Part of a small language model's weights: 301M tokens.
Each number is 200 + 30 x the weight over its row's rms, rounded and kept within 0 to 999. Layers, rows and columns count from 0. The size before them is the row's rms in percent of the matrix's.

# layer 5 MLP down (transposed), 896x224, rms 0.0931, rows 235-297, columns 168-223
101,239,235,193,199,205,187,210,246,191,165,203,183,228,178,173,240,184,172,226,205,190,275,147,204,191,171,280,229,283,212,186,145,180,183,169,178,211,181,175,141,208,223,206,199,229,158,180,175,167,188,182,154,188,237,160,238
100,220,195,231,147,175,221,255,181,156,201,272,214,187,230,232,163,194,149,215,212,175,212,231,234,194,161,172,229,216,182,163,211,122,208,170,231,164,235,235,176,219,182,225,219,195,243,197,261,182,195,219,175,230,187,160,171
095,198,207,168,178,238,225,118,254,220,236,178,192,218,188,224,192,196,225,215,190,204,149,223,212,178,176,168,236,165,216,192,191,145,184,203,193,182,188,255,161,217,198,227,209,255,181,167,177,226,191,154,148,196,179,189,160
112,171,182,242,178,224,212,213,185,194,164,213,213,196,177,217,233,225,157,189,214,186,147,258,197,157,164,263,233,168,137,211,198,221,237,241,187,164,137,182,190,218,193,186,209,204,210,201,211,204,192,250,100,194,174,192,223
103,194,217,225,179,218,189,196,235,229,233,234,185,185,204,177,249,194,199,163,216,173,161,247,171,170,197,260,177,175,166,176,176,150,149,214,258,183,143,187,180,171,259,228,246,184,194,192,188,238,224,183,171,217,223,221,243
100,207,233,215,189,180,196,144,143,217,146,210,266,258,201,173,195,141,216,229,183,215,221,171,231,216,271,205,260,233,217,196,227,183,251,185,195,162,209,169,202,182,209,210,178,164,216,131,200,174,234,207,178,177,202,147,203
094,172,208,244,187,199,219,236,252,198,131,183,221,224,243,219,219,206,253,218,197,194,197,152,210,225,230,203,212,201,211,238,192,197,258,179,214,222,218,247,206,206,198,197,206,240,218,233,151,169,228,170,180,231,152,196,240
091,175,231,129,186,191,172,186,174,167,199,193,183,216,194,195,154,226,185,156,210,207,194,159,195,151,244,225,229,235,261,163,210,224,222,220,184,202,228,166,203,213,246,165,226,227,235,173,234,248,182,196,140,220,234,204,170
115,192,197,184,135,206,248,193,249,195,191,184,163,203,231,198,252,187,201,215,259,207,197,189,179,178,196,231,257,190,201,214,199,178,235,151,180,182,258,218,155,211,250,202,169,189,231,181,186,193,196,200,140,200,186,141,178
110,216,188,161,171,246,204,196,135,179,195,232,220,240,209,167,225,193,173,204,177,200,170,187,211,197,247,241,198,150,224,179,222,216,187,226,215,220,176,218,230,178,186,192,196,189,250,246,162,212,193,160,284,180,191,186,207
095,201,199,212,220,174,223,204,186,156,200,220,199,181,193,228,214,205,120,212,235,171,213,177,187,158,185,155,135,253,214,222,198,209,242,186,185,232,218,220,212,162,188,222,220,172,238,237,214,194,249,215,240,210,169,196,191
104,210,181,211,205,209,141,245,188,214,195,247,177,146,209,193,191,234,181,209,180,185,183,174,222,218,177,217,156,175,223,179,251,214,221,179,206,198,201,208,221,225,199,207,200,236,187,176,177,177,290,202,305,223,234,192,170
099,221,197,225,246,187,261,219,160,171,234,190,149,211,185,226,197,166,201,152,205,219,204,260,192,183,219,212,201,206,236,186,170,193,191,212,206,230,218,160,207,198,179,233,182,162,179,211,239,180,232,210,195,202,177,153,199
098,243,266,182,173,176,182,208,220,227,213,204,238,142,151,169,146,230,238,204,234,203,216,257,156,213,167,190,182,178,209,164,213,201,229,168,277,235,182,147,190,211,193,180,196,183,214,178,255,241,208,147,170,232,218,192,221
096,234,219,174,210,219,222,174,169,188,150,207,182,157,236,232,206,174,158,208,206,229,229,207,214,219,177,206,228,220,210,195,172,220,194,200,223,183,256,136,207,178,272,230,165,206,170,187,249,228,198,295,198,220,171,193,225
098,163,155,166,250,207,211,184,225,180,197,196,224,198,146,173,153,162,165,234,215,216,172,158,161,187,219,247,170,219,208,231,187,187,180,176,268,219,231,243,228,206,213,143,274,140,195,146,186,243,237,194,194,243,189,170,212
095,232,181,170,197,199,225,216,148,228,160,181,177,202,237,166,204,202,132,227,121,176,206,204,162,229,232,185,161,169,231,113,211,238,277,213,227,264,188,235,202,204,186,179,193,227,235,217,201,252,211,200,296,231,215,255,210
102,178,189,192,256,166,180,204,291,222,175,230,176,214,196,117,229,159,229,215,202,174,186,217,209,172,193,254,265,199,173,150,177,224,203,209,199,254,197,150,196,166,228,201,173,236,186,198,157,204,222,187,221,189,177,182,150
097,203,208,197,247,268,241,172,136,183,162,214,221,179,177,183,214,213,216,191,251,222,234,204,178,227,229,166,210,192,184,233,239,240,216,235,230,181,233,187,225,239,166,156,209,162,274,275,253,208,260,203,130,189,171,196,177
102,210,174,190,212,224,178,174,214,222,127,204,177,164,193,253,190,208,172,219,224,198,169,214,221,228,203,183,209,193,149,158,223,160,195,206,220,240,227,216,206,208,232,185,231,231,215,171,214,244,167,266,206,139,180,203,184
115,208,195,193,240,254,217,222,164,229,165,172,232,216,186,239,185,266,166,193,161,197,229,186,194,200,177,288,180,216,199,233,201,224,232,198,180,244,182,192,159,232,230,215,188,186,191,181,196,209,175,196,101,174,180,152,188
096,200,199,183,191,181,187,190,161,243,225,225,226,203,226,197,182,227,229,150,198,210,178,231,219,202,217,175,220,190,232,222,233,169,256,208,225,209,187,150,238,193,194,218,225,160,203,234,228,199,181,203,227,243,151,241,184
105,180,253,189,233,220,167,214,114,276,129,260,201,189,184,190,216,244,136,248,225,240,235,150,195,194,197,133,166,239,211,215,191,168,201,184,186,200,176,234,153,209,205,200,237,190,213,188,179,201,188,216,180,162,215,222,196
093,220,208,216,180,241,172,241,231,196,186,206,201,197,245,165,242,170,216,200,167,167,190,230,202,178,141,184,176,212,263,230,269,202,154,164,219,247,193,155,241,208,248,188,216,231,186,268,217,215,197,199,216,184,170,239,164
089,204,201,169,207,185,164,215,197,183,215,175,220,140,223,198,185,179,228,230,222,267,193,231,222,169,198,244,153,219,218,167,187,175,187,187,221,213,294,200,183,218,189,238,176,198,180,144,211,178,236,228,177,203,194,190,206
105,156,253,156,205,193,213,268,207,185,212,191,228,226,262,196,132,243,208,177,240,142,163,191,183,211,189,193,197,191,232,183,188,202,222,207,202,160,190,210,246,167,274,257,205,170,189,196,179,227,215,191,225,225,230,159,192
099,230,226,209,184,206,211,182,164,202,192,221,211,165,222,198,203,231,230,235,227,181,186,205,199,256,198,131,238,201,250,202,209,183,136,256,169,164,156,233,153,217,145,220,202,228,189,201,129,185,202,228,274,219,238,203,165
103,178,221,261,240,167,189,244,169,192,206,213,200,172,199,184,194,153,223,203,285,184,231,224,179,176,222,199,221,186,228,180,254,142,244,232,212,207,187,217,179,201,254,236,183,242,186,166,232,223,173,265,183,225,178,160,219
112,226,184,221,186,176,196,130,214,239,193,193,161,182,215,191,203,147,275,190,126,267,232,197,187,181,147,175,226,205,253,198,247,124,177,216,189,212,188,278,193,201,204,218,189,232,216,146,167,154,196,187,185,138,172,182,190
093,198,258,217,171,247,170,200,191,209,217,199,219,196,189,189,188,124,193,255,197,194,224,231,180,209,244,207,206,206,170,213,160,149,190,208,192,206,187,174,136,270,170,169,166,215,185,175,209,199,159,226,211,210,214,203,123
087,179,203,238,256,174,226,270,193,213,246,197,155,229,194,218,197,207,213,154,194,212,174,210,164,210,163,180,198,224,270,242,203,195,224,181,203,192,212,192,248,260,164,181,264,186,237,228,297,202,244,180,251,210,193,197,187
096,186,224,224,162,214,195,184,193,175,212,264,184,236,142,153,166,170,169,197,185,169,253,210,236,259,210,165,174,166,185,154,185,152,216,184,184,205,235,171,233,191,171,195,179,233,127,181,203,183,198,217,199,170,219,211,203
087,206,191,204,173,195,162,136,115,192,181,204,143,170,238,222,167,219,209,155,231,257,212,205,226,185,194,187,207,198,214,186,243,200,173,193,143,198,197,243,219,213,229,235,196,191,229,219,157,243,209,215,205,236,170,169,157
101,200,216,168,173,227,219,243,171,207,124,208,130,168,209,181,207,257,166,265,174,186,189,221,223,203,196,216,236,209,199,177,188,202,257,197,212,202,236,218,218,164,207,231,170,194,187,215,199,191,191,209,326,252,203,249,240
084,228,225,164,234,196,226,236,208,231,164,192,173,279,247,202,211,175,204,210,225,204,154,218,183,179,215,176,175,167,192,228,231,199,255,242,149,217,189,166,174,165,193,187,229,184,205,177,267,232,178,162,179,199,238,192,158
099,144,250,156,142,221,167,234,192,211,166,238,190,163,204,209,224,227,167,185,194,232,196,208,197,230,184,211,230,131,228,199,235,195,186,162,244,231,151,271,218,116,153,212,220,259,208,198,222,193,234,191,187,197,213,220,153
096,211,284,162,239,216,250,226,190,207,220,205,192,205,190,173,130,165,190,198,240,189,192,241,213,205,191,187,142,188,201,219,117,176,237,144,172,191,239,193,207,171,165,227,204,163,180,206,168,152,185,244,286,216,211,211,139
105,221,195,187,167,212,141,194,214,156,199,220,138,230,171,187,200,226,187,227,174,216,223,222,141,204,208,231,231,248,191,263,200,130,123,195,208,198,267,169,224,174,204,228,200,181,215,257,223,223,192,223,95,184,234,185,194
110,216,198,217,219,225,231,174,150,234,179,172,152,178,219,234,191,149,168,241,224,160,187,169,189,209,197,189,248,159,234,198,168,182,189,264,219,211,180,211,193,206,174,236,212,184,219,197,259,175,149,201,255,187,209,232,196
097,236,220,161,228,201,215,181,203,162,181,218,185,203,111,186,216,187,180,166,151,271,182,244,200,156,189,214,177,180,246,191,188,173,191,175,184,214,219,186,146,175,250,160,229,176,198,226,182,191,235,235,213,170,153,217,163
109,164,219,242,235,192,180,161,164,193,162,237,270,186,219,135,213,157,193,224,182,236,181,185,162,197,228,204,231,168,234,269,197,196,211,204,170,190,179,204,197,151,180,248,198,191,226,209,152,170,187,193,164,228,156,197,142
104,208,157,193,189,188,189,209,171,184,202,241,236,165,192,180,219,189,236,206,265,255,226,243,184,196,246,181,216,147,180,189,199,254,216,171,221,175,218,206,243,153,194,153,165,188,194,169,156,180,263,233,170,263,180,220,229
110,215,198,214,190,175,209,147,175,206,213,159,229,172,211,169,191,235,221,217,236,214,218,157,211,252,259,207,198,222,212,218,177,240,212,246,249,209,162,165,164,202,224,177,217,199,165,206,214,229,165,235,107,260,143,155,231
088,208,207,244,222,238,198,161,212,209,198,225,145,204,170,210,193,154,183,202,224,140,173,179,201,255,173,200,182,186,249,224,168,209,199,147,251,223,222,194,200,217,193,214,171,223,218,187,229,204,240,194,177,186,224,213,171
106,174,172,221,196,188,205,157,208,183,197,231,226,207,183,230,203,187,175,200,170,161,224,176,199,261,217,135,187,167,206,169,191,193,188,241,228,256,222,227,192,172,201,235,229,270,173,130,216,219,223,185,233,178,173,161,227
106,251,147,212,235,205,235,162,182,169,180,185,187,219,206,258,227,201,161,224,241,197,233,185,179,199,156,172,185,196,140,231,207,202,197,213,155,150,223,178,196,221,180,154,188,195,209,195,262,192,213,232,132,139,144,217,184
098,184,159,190,217,206,162,195,175,240,164,191,181,209,203,262,208,188,191,226,199,178,240,229,213,248,255,224,218,211,278,172,191,212,205,173,262,131,267,147,246,164,196,211,211,198,148,221,186,187,177,198,233,231,159,194,277
087,170,178,199,169,173,226,179,181,173,229,238,221,243,219,193,232,251,205,156,204,259,200,161,204,156,216,261,174,185,265,158,193,207,197,169,180,241,192,177,186,217,214,211,267,207,170,192,173,165,232,189,282,232,115,188,202
099,213,187,176,194,205,213,209,178,207,187,175,206,182,158,204,216,191,171,125,156,248,218,236,173,195,202,245,213,222,227,224,165,181,261,215,210,231,201,176,187,234,228,186,189,204,183,267,185,147,227,136,157,220,214,207,164
102,170,217,215,205,244,204,197,194,247,163,203,187,158,194,168,143,230,192,206,157,201,231,245,174,193,217,158,174,183,180,200,245,255,224,225,213,216,162,209,185,239,241,181,237,214,207,245,231,250,173,166,255,238,216,234,181
099,159,204,188,169,162,204,235,187,189,157,228,214,195,182,203,168,215,240,199,201,235,246,175,221,192,206,199,172,237,175,190,213,165,195,203,199,186,209,154,209,225,157,164,228,205,188,166,229,204,220,234,274,238,224,223,144
098,179,267,201,198,161,189,203,220,190,178,243,203,207,212,170,210,194,222,252,198,142,228,193,168,216,171,246,215,240,176,225,226,161,247,205,211,228,199,210,172,183,200,251,155,216,240,238,197,201,198,242,165,185,216,198,222
102,239,204,252,182,218,191,214,161,198,161,187,210,162,187,194,187,197,213,202,174,167,136,219,169,240,178,167,139,236,202,239,231,170,191,233,207,205,239,141,191,257,166,182,180,255,177,176,231,210,236,189,150,229,204,173,221
103,201,232,206,259,192,189,177,129,191,214,223,204,210,166,249,217,149,213,213,139,162,187,159,205,174,237,223,183,191,222,224,252,164,202,214,220,239,164,205,163,249,190,193,230,186,173,191,215,169,195,210,155,145,211,219,244
109,221,236,126,168,242,183,157,215,227,222,171,177,163,241,206,232,191,252,248,215,155,169,224,217,192,197,187,175,228,182,227,161,239,187,278,217,217,245,207,212,212,156,197,172,181,217,186,167,267,209,202,158,177,248,204,181
097,171,161,221,195,209,175,166,215,147,183,209,103,187,207,249,247,221,187,176,188,221,121,237,189,210,185,178,202,170,188,202,211,216,189,226,233,185,198,170,173,160,191,197,227,217,202,190,191,216,214,203,191,181,167,229,200
093,184,168,171,188,218,191,202,159,204,214,222,204,201,160,201,210,222,221,194,199,164,196,178,167,232,195,208,172,203,262,214,164,210,221,170,231,188,267,171,209,227,177,182,180,176,199,188,175,198,240,139,180,221,234,149,280
103,226,181,192,156,171,216,212,185,186,184,170,228,185,218,221,235,239,256,197,203,237,266,211,173,171,254,198,207,242,199,264,151,209,256,198,220,221,243,226,209,228,204,220,194,236,166,218,222,193,129,199,160,190,210,167,217
093,217,231,198,189,179,197,180,216,238,167,134,192,231,244,260,238,175,161,209,173,162,199,139,200,205,206,205,213,244,239,207,287,204,143,168,222,228,168,227,144,205,206,163,201,224,197,185,190,194,175,200,210,176,226,206,192
098,229,164,202,248,155,236,225,198,204,199,192,177,180,228,195,196,207,167,174,243,230,194,162,195,224,235,160,147,207,232,202,166,162,237,223,157,220,211,216,167,188,206,205,192,185,164,153,178,248,219,222,254,177,220,247,207
105,195,210,247,224,149,204,185,237,179,202,181,208,178,210,206,200,235,186,145,249,167,233,225,212,235,225,122,166,190,159,196,188,180,213,251,199,279,246,223,180,193,234,156,166,267,238,155,249,231,202,257,299,217,166,211,221
107,206,200,201,214,164,178,201,175,191,220,219,197,178,156,216,242,213,239,194,185,213,224,205,224,169,207,127,190,210,173,225,127,228,221,177,248,238,226,201,204,248,219,200,210,200,201,154,222,232,178,192,204,201,202,206,163
102,187,184,188,226,158,168,126,148,181,143,222,154,261,190,228,180,177,227,195,156,176,141,231,215,211,269,140,211,158,213,211,191,254,195,168,228,215,230,163,240,148,172,200,192,187,186,158,253,205,168,214,167,171,214,228,208
# layer 5 MLP up, 896x224, rms 0.132, rows 236-297, columns 168-223
108,158,180,244,250,197,172,239,242,166,213,196,196,198,178,171,150,213,159,193,203,188,247,197,193,219,207,186,196,166,200,144,227,191,197,155,196,179,181,158,135,177,185,155,172,159,235,263,241,193,191,214,185,227,151,213,224
108,216,233,184,196,251,138,180,181,219,186,267,191,179,243,216,203,176,185,168,199,201,228,188,175,234,175,164,223,181,246,224,162,190,211,195,189,201,186,207,215,178,184,187,242,215,225,151,159,160,173,173,203,238,201,197,156
120,194,196,216,198,184,138,267,169,177,220,189,198,224,173,247,244,227,184,178,232,149,200,179,222,198,206,184,203,211,162,222,217,181,231,209,163,221,140,202,198,199,197,145,229,207,173,211,200,168,138,244,181,265,165,247,243
106,250,201,212,186,226,210,176,172,243,204,229,183,194,169,173,237,151,194,132,214,214,232,219,176,155,206,244,244,196,249,209,222,225,175,107,246,165,200,141,154,218,243,169,140,153,167,247,230,143,246,231,184,161,228,183,247
117,184,225,205,174,188,231,167,178,199,148,181,226,232,217,168,235,159,186,230,120,269,171,240,204,228,189,249,207,192,196,217,181,219,180,220,158,174,201,182,143,225,229,280,204,169,181,219,164,164,207,167,210,210,199,220,143
083,138,204,205,174,186,233,193,204,196,151,166,213,198,256,240,174,186,165,187,226,209,252,204,182,144,254,223,198,266,147,163,183,157,191,187,201,195,198,202,228,187,174,250,205,177,190,219,166,265,248,233,185,226,247,194,256
105,223,173,179,213,223,210,201,166,224,197,214,221,177,227,211,168,271,208,184,226,233,224,163,204,217,149,210,192,245,223,228,192,215,232,216,232,194,182,183,214,233,162,197,174,205,214,206,193,215,202,191,154,211,170,188,185
111,228,195,198,210,222,239,153,209,213,209,142,221,185,204,222,252,194,239,219,237,270,224,183,180,189,165,235,201,208,189,131,221,177,149,214,211,204,134,187,184,205,238,238,139,226,198,262,209,228,142,229,177,205,174,219,176
079,222,198,218,183,205,206,158,214,195,166,218,181,175,163,173,192,169,159,184,188,258,255,177,196,170,182,222,158,222,197,216,238,199,217,185,183,149,196,237,206,235,188,237,174,252,208,170,204,190,153,176,177,209,176,183,184
100,207,248,240,224,217,268,227,178,220,159,242,184,248,176,194,212,193,191,155,147,179,217,200,208,189,180,149,250,222,211,209,176,224,155,194,191,206,233,218,209,240,208,265,169,225,176,204,209,246,209,180,217,166,193,206,165
091,199,187,265,215,160,172,193,167,168,176,246,207,172,251,144,233,202,184,248,204,220,135,211,205,205,129,152,204,179,234,201,198,179,175,267,168,194,208,207,193,204,198,269,149,215,193,223,211,240,210,195,180,204,188,226,161
109,245,192,180,177,184,163,230,187,184,166,146,164,266,188,236,187,213,183,198,255,200,193,200,175,166,170,232,249,174,233,200,213,210,178,140,180,149,172,206,180,240,166,226,197,135,156,209,242,197,202,195,179,147,153,225,251
105,208,237,192,185,236,248,127,197,200,193,222,217,162,169,199,168,212,173,177,187,191,170,231,215,193,185,164,223,170,193,121,216,251,261,247,206,198,229,196,240,221,133,196,190,208,169,202,182,235,213,192,168,172,238,217,242
087,175,194,214,221,225,186,152,164,238,161,221,251,224,152,216,179,184,208,256,200,150,179,222,216,208,194,160,199,184,174,233,143,157,215,232,220,180,227,233,165,181,242,206,183,167,172,219,206,249,184,186,174,164,160,270,192
099,120,205,138,203,224,225,212,211,197,265,151,190,200,155,181,227,215,186,203,215,189,230,198,170,229,193,246,207,198,182,199,233,170,197,242,205,233,175,151,206,166,185,247,168,153,231,180,219,154,141,199,183,181,176,215,182
094,268,175,222,139,227,179,190,228,158,188,139,198,169,234,249,196,178,197,248,219,163,205,188,207,236,191,257,193,154,204,167,204,227,220,209,231,263,129,254,192,198,230,169,264,222,216,198,210,220,156,180,177,204,206,190,204
106,145,197,221,269,117,214,205,186,176,183,216,171,159,250,166,155,184,220,201,173,222,184,205,174,158,176,229,206,192,112,209,113,219,230,232,230,255,231,186,225,207,170,235,180,191,188,222,206,168,189,192,154,163,212,192,178
112,248,260,181,208,196,173,180,151,160,192,216,245,175,156,200,222,202,208,251,183,206,197,155,143,136,153,231,183,231,137,219,210,229,208,166,220,221,112,171,211,195,213,184,218,149,181,229,213,195,202,190,183,182,149,200,170
102,159,186,184,192,168,179,194,217,179,238,203,147,205,211,214,207,156,189,189,180,196,197,260,167,187,183,169,151,197,176,200,248,167,203,180,152,229,214,210,212,210,220,194,187,191,148,243,265,171,221,214,197,212,170,256,181
117,211,207,186,192,200,161,198,206,210,194,245,197,232,202,196,217,236,189,172,150,196,200,133,213,220,175,242,244,232,138,242,172,249,167,241,206,196,194,181,228,220,205,229,200,251,188,229,214,214,145,223,174,223,203,138,204
091,179,181,218,196,199,238,165,174,233,232,213,247,199,171,140,180,241,194,200,191,218,187,257,238,183,143,179,157,240,207,195,198,202,196,138,211,159,215,199,213,234,184,217,228,154,149,212,227,203,209,170,187,215,163,174,196
104,218,199,185,176,208,218,212,149,240,203,227,167,190,212,238,261,191,221,220,158,171,241,180,224,253,210,188,192,164,187,216,196,143,184,202,193,204,159,201,186,203,172,174,204,181,179,234,209,210,205,203,180,203,177,205,173
110,209,246,211,145,168,200,229,243,158,283,185,221,210,187,156,184,224,206,196,241,220,226,197,178,218,197,180,214,168,191,228,153,194,187,262,290,173,210,255,170,201,199,176,261,116,195,247,228,234,185,213,185,208,202,217,150
104,171,179,206,236,200,234,174,183,192,231,160,232,204,166,159,176,147,131,274,164,215,258,187,203,187,255,240,189,187,161,191,163,194,175,209,178,251,227,195,200,198,227,188,207,209,192,188,255,127,186,209,191,254,225,232,226
104,149,183,146,243,215,226,256,232,149,261,186,244,205,230,182,157,214,214,208,169,208,182,205,191,174,216,207,205,190,237,175,226,176,198,202,208,232,181,185,190,251,187,222,164,147,192,229,239,228,178,193,169,155,196,177,214
086,175,244,146,242,185,149,204,186,201,225,200,219,192,228,205,250,247,214,280,206,215,185,194,192,253,205,232,170,231,191,197,175,196,216,187,174,212,156,241,211,183,157,216,155,190,175,198,223,181,185,176,204,255,221,158,203
104,243,232,213,233,238,182,212,218,284,195,225,174,190,192,191,205,180,227,186,207,250,168,229,202,204,203,248,239,209,230,154,161,178,262,216,221,187,169,160,228,208,184,202,192,211,197,235,229,237,237,238,178,216,198,229,231
103,243,195,218,180,160,188,226,152,277,157,196,213,183,162,179,221,218,211,193,177,238,199,135,191,208,130,166,221,189,178,223,191,178,210,206,191,149,201,261,232,172,181,199,201,191,202,177,178,182,200,170,187,229,164,190,178
089,209,173,212,177,227,212,189,150,218,148,164,169,233,169,223,146,107,204,213,214,167,183,194,178,180,221,169,196,148,188,213,246,198,259,208,222,157,184,219,213,220,164,228,201,198,193,204,205,176,274,194,166,198,196,185,175
087,181,153,235,182,237,121,175,193,170,180,213,208,263,202,186,160,218,216,228,245,179,179,209,221,185,175,190,225,214,186,155,214,186,182,217,181,243,197,195,213,236,142,246,189,200,146,234,139,213,149,151,215,228,165,193,171
096,178,221,244,165,254,222,170,241,203,153,166,200,257,153,243,196,170,155,206,179,267,202,212,224,199,225,200,202,244,212,248,193,121,203,186,179,180,203,181,188,190,152,202,179,233,208,184,181,194,162,162,197,218,184,206,178
096,191,191,190,188,174,183,228,165,266,244,219,134,163,189,292,136,232,208,191,192,199,209,145,225,187,193,193,179,175,244,246,231,222,211,202,163,194,174,205,147,193,207,196,179,193,181,171,242,196,163,206,155,205,231,181,193
084,194,198,116,166,189,214,175,143,173,168,206,208,294,219,193,191,211,193,153,214,249,215,205,225,258,239,195,235,202,227,220,197,191,241,170,127,190,201,161,185,166,156,201,179,186,191,208,201,180,231,197,179,222,201,225,167
101,171,155,221,214,208,210,179,228,215,172,216,238,214,186,180,241,164,190,219,199,171,176,270,128,166,228,218,173,252,223,258,196,177,155,129,183,178,188,181,232,159,231,195,218,162,248,183,222,184,209,182,180,206,242,169,177
106,167,179,214,174,220,203,177,225,176,202,194,216,160,224,256,225,150,204,214,196,233,196,192,211,222,142,195,192,215,228,198,249,176,205,255,231,225,196,222,224,188,185,144,151,213,176,198,198,147,155,151,180,185,116,196,166
093,178,219,147,283,197,188,174,184,255,236,211,241,211,196,216,197,179,195,219,187,139,163,172,169,164,144,174,204,215,228,142,139,194,168,151,193,222,198,171,192,231,144,187,198,178,157,176,219,216,223,183,180,230,154,189,151
110,170,185,198,157,143,183,222,184,196,194,206,180,193,214,174,180,188,145,210,169,279,145,233,222,222,220,212,144,232,192,222,205,207,157,194,166,168,175,197,205,209,200,143,271,179,234,205,203,252,209,184,175,233,200,211,208
097,175,248,236,196,164,172,189,162,215,185,267,190,196,224,157,258,188,228,199,178,168,168,182,231,277,220,154,183,224,211,170,167,203,167,216,174,167,193,221,184,204,150,202,159,205,159,262,222,175,203,188,214,181,170,192,211
092,204,198,182,140,209,144,203,166,195,167,221,228,232,227,235,185,191,221,226,224,172,196,184,187,229,190,197,162,218,199,208,217,160,194,193,198,175,218,239,210,222,194,180,175,198,193,227,94,229,162,155,209,200,236,168,225
105,178,175,180,201,194,221,171,186,205,165,173,244,213,187,161,197,137,213,180,192,245,229,200,148,192,214,196,214,242,175,188,232,228,223,211,202,185,227,210,204,197,220,170,181,172,177,192,191,251,155,180,197,196,176,212,161
109,240,218,161,205,196,232,221,158,216,173,217,231,213,196,187,171,157,255,199,244,214,232,214,190,175,182,265,223,170,141,171,180,227,228,207,208,138,161,172,154,164,159,156,212,210,197,251,265,160,224,234,176,239,224,188,250
116,214,217,233,218,206,146,205,185,159,226,206,186,259,205,186,200,250,218,201,202,200,176,174,163,244,201,190,211,152,194,208,189,185,241,225,276,276,204,125,204,204,251,132,146,168,151,188,161,207,204,203,189,167,191,209,168
110,153,210,249,180,226,169,219,203,198,190,171,149,229,226,219,202,104,178,223,192,249,199,188,162,180,204,256,210,223,205,219,187,174,217,228,217,206,203,147,212,199,167,228,182,176,193,137,237,162,215,196,183,221,174,210,227
098,207,203,153,230,173,253,158,173,213,188,211,208,231,222,222,219,253,154,197,154,196,210,220,225,165,232,148,198,204,196,203,271,201,160,173,204,168,179,172,124,218,177,253,197,223,147,201,162,226,201,245,175,190,239,190,191
109,229,194,264,169,201,244,170,230,183,178,198,257,256,217,209,200,179,159,185,210,216,200,143,208,199,182,172,128,186,208,184,161,201,203,215,208,251,214,222,171,135,222,221,176,236,141,229,235,197,183,167,184,161,184,232,218
102,224,241,258,223,140,218,241,179,223,203,205,244,168,231,247,216,158,183,225,158,170,187,237,204,258,164,136,183,200,201,174,203,165,228,177,245,195,230,248,213,220,196,239,197,203,161,194,157,185,170,216,167,222,170,176,187
100,180,169,193,175,220,218,201,188,201,169,196,187,211,173,200,163,178,208,152,237,179,163,158,136,197,222,230,213,163,216,180,195,208,191,244,172,237,201,224,194,204,168,206,185,140,272,243,156,202,163,266,196,201,154,204,230
108,159,218,230,169,210,238,237,276,234,220,181,158,198,175,154,160,219,172,214,178,254,178,230,194,182,240,215,182,233,205,200,174,142,225,219,224,199,229,186,197,222,229,181,222,205,179,229,167,207,185,198,168,259,245,220,185
105,147,174,190,216,190,208,208,203,228,199,146,208,199,188,262,134,183,214,171,196,213,179,189,197,203,236,151,221,210,198,205,189,221,206,185,200,158,159,182,263,195,211,188,185,176,217,227,254,198,182,162,162,198,242,276,224
091,184,221,234,160,233,170,176,235,201,197,196,203,195,197,225,198,181,210,184,198,168,201,187,179,158,235,199,206,214,267,187,196,158,217,171,189,200,174,183,166,214,282,168,248,242,216,215,219,199,193,210,186,195,224,130,229
108,168,213,221,190,197,191,210,146,198,201,226,178,190,237,218,196,245,220,187,225,168,236,215,200,199,248,171,155,190,197,209,184,206,206,177,232,184,257,208,172,243,183,229,225,166,167,248,283,242,183,217,181,249,213,156,230
119,206,237,192,209,201,147,261,165,187,208,210,150,167,170,203,161,187,151,209,194,191,198,172,196,218,154,254,160,192,167,240,212,156,196,200,241,187,204,239,209,189,215,175,183,182,172,205,230,210,289,178,171,192,201,210,207
113,247,258,147,173,209,198,242,107,197,239,170,206,188,163,245,207,185,197,148,206,153,161,223,216,296,215,201,181,172,193,204,218,217,231,214,198,210,227,222,150,247,161,202,185,207,192,189,208,179,234,197,209,206,175,125,255
101,180,211,261,192,241,205,188,220,224,188,215,212,213,189,176,164,172,198,201,134,219,125,187,208,213,198,244,188,197,223,173,203,218,240,260,177,207,213,196,132,248,113,204,164,202,248,200,153,202,219,185,190,197,199,139,184
109,166,169,198,213,201,209,210,166,200,185,240,174,215,239,206,243,231,186,217,210,209,179,201,184,239,232,186,157,187,177,216,197,189,209,201,226,199,234,239,182,206,237,185,203,194,192,257,200,240,259,214,183,199,178,205,125
098,169,174,210,172,231,160,254,209,189,188,187,160,197,180,178,222,200,234,184,200,245,172,192,152,167,190,188,203,181,218,198,192,199,157,194,199,155,157,203,225,230,172,178,177,214,181,231,213,146,151,203,184,240,261,205,169
099,186,197,258,156,223,169,154,246,207,267,183,229,220,175,213,239,245,154,211,207,205,182,214,231,185,213,134,202,251,206,232,181,181,248,201,227,217,190,209,209,222,182,211,239,142,236,225,236,187,250,211,189,227,222,202,236
094,176,203,243,227,200,151,189,171,171,146,142,210,204,192,181,211,173,250,225,205,197,171,173,186,211,189,190,170,231,221,178,202,132,206,235,202,195,184,197,153,259,192,165,202,153,214,200,238,217,157,165,181,189,260,225,149
109,170,122,194,194,197,190,224,162,217,173,195,224,144,195,181,162,182,185,217,214,188,227,218,199,232,168,236,164,194,245,229,184,202,237,190,165,144,181,188,192,221,170,216,186,196,192,202,202,202,206,190,187,209,212,229,176
085,233,180,231,151,174,195,221,221,204,236,186,194,244,204,197,156,186,206,182,257,191,215,225,182,183,254,238,248,237,218,186,217,212,196,216,164,190,189,253,220,205,146,213,205,184,242,276,222,193,199,168,217,242,216,161,180
095,182,137,191,253,178,158,224,185,229,227,192,179,218,172,148,166,167,254,170,163,230,184,184,202,175,193,181,220,245,182,228,200,187,203,200,216,209,178,163,227,248,228,204,203,201,209,148,168,180,286,145,160,193,177,242,194
097,241,166,205,198,215,205,223,207,176,235,207,125,164,218,169,193,220,199,216,215,214,214,211,190,167,218,203,188,202,190,200,196,222,204,193,178,234,169,227,171,243,175,215,206,196,143,206,197,207,201,212,171,200,180,193,228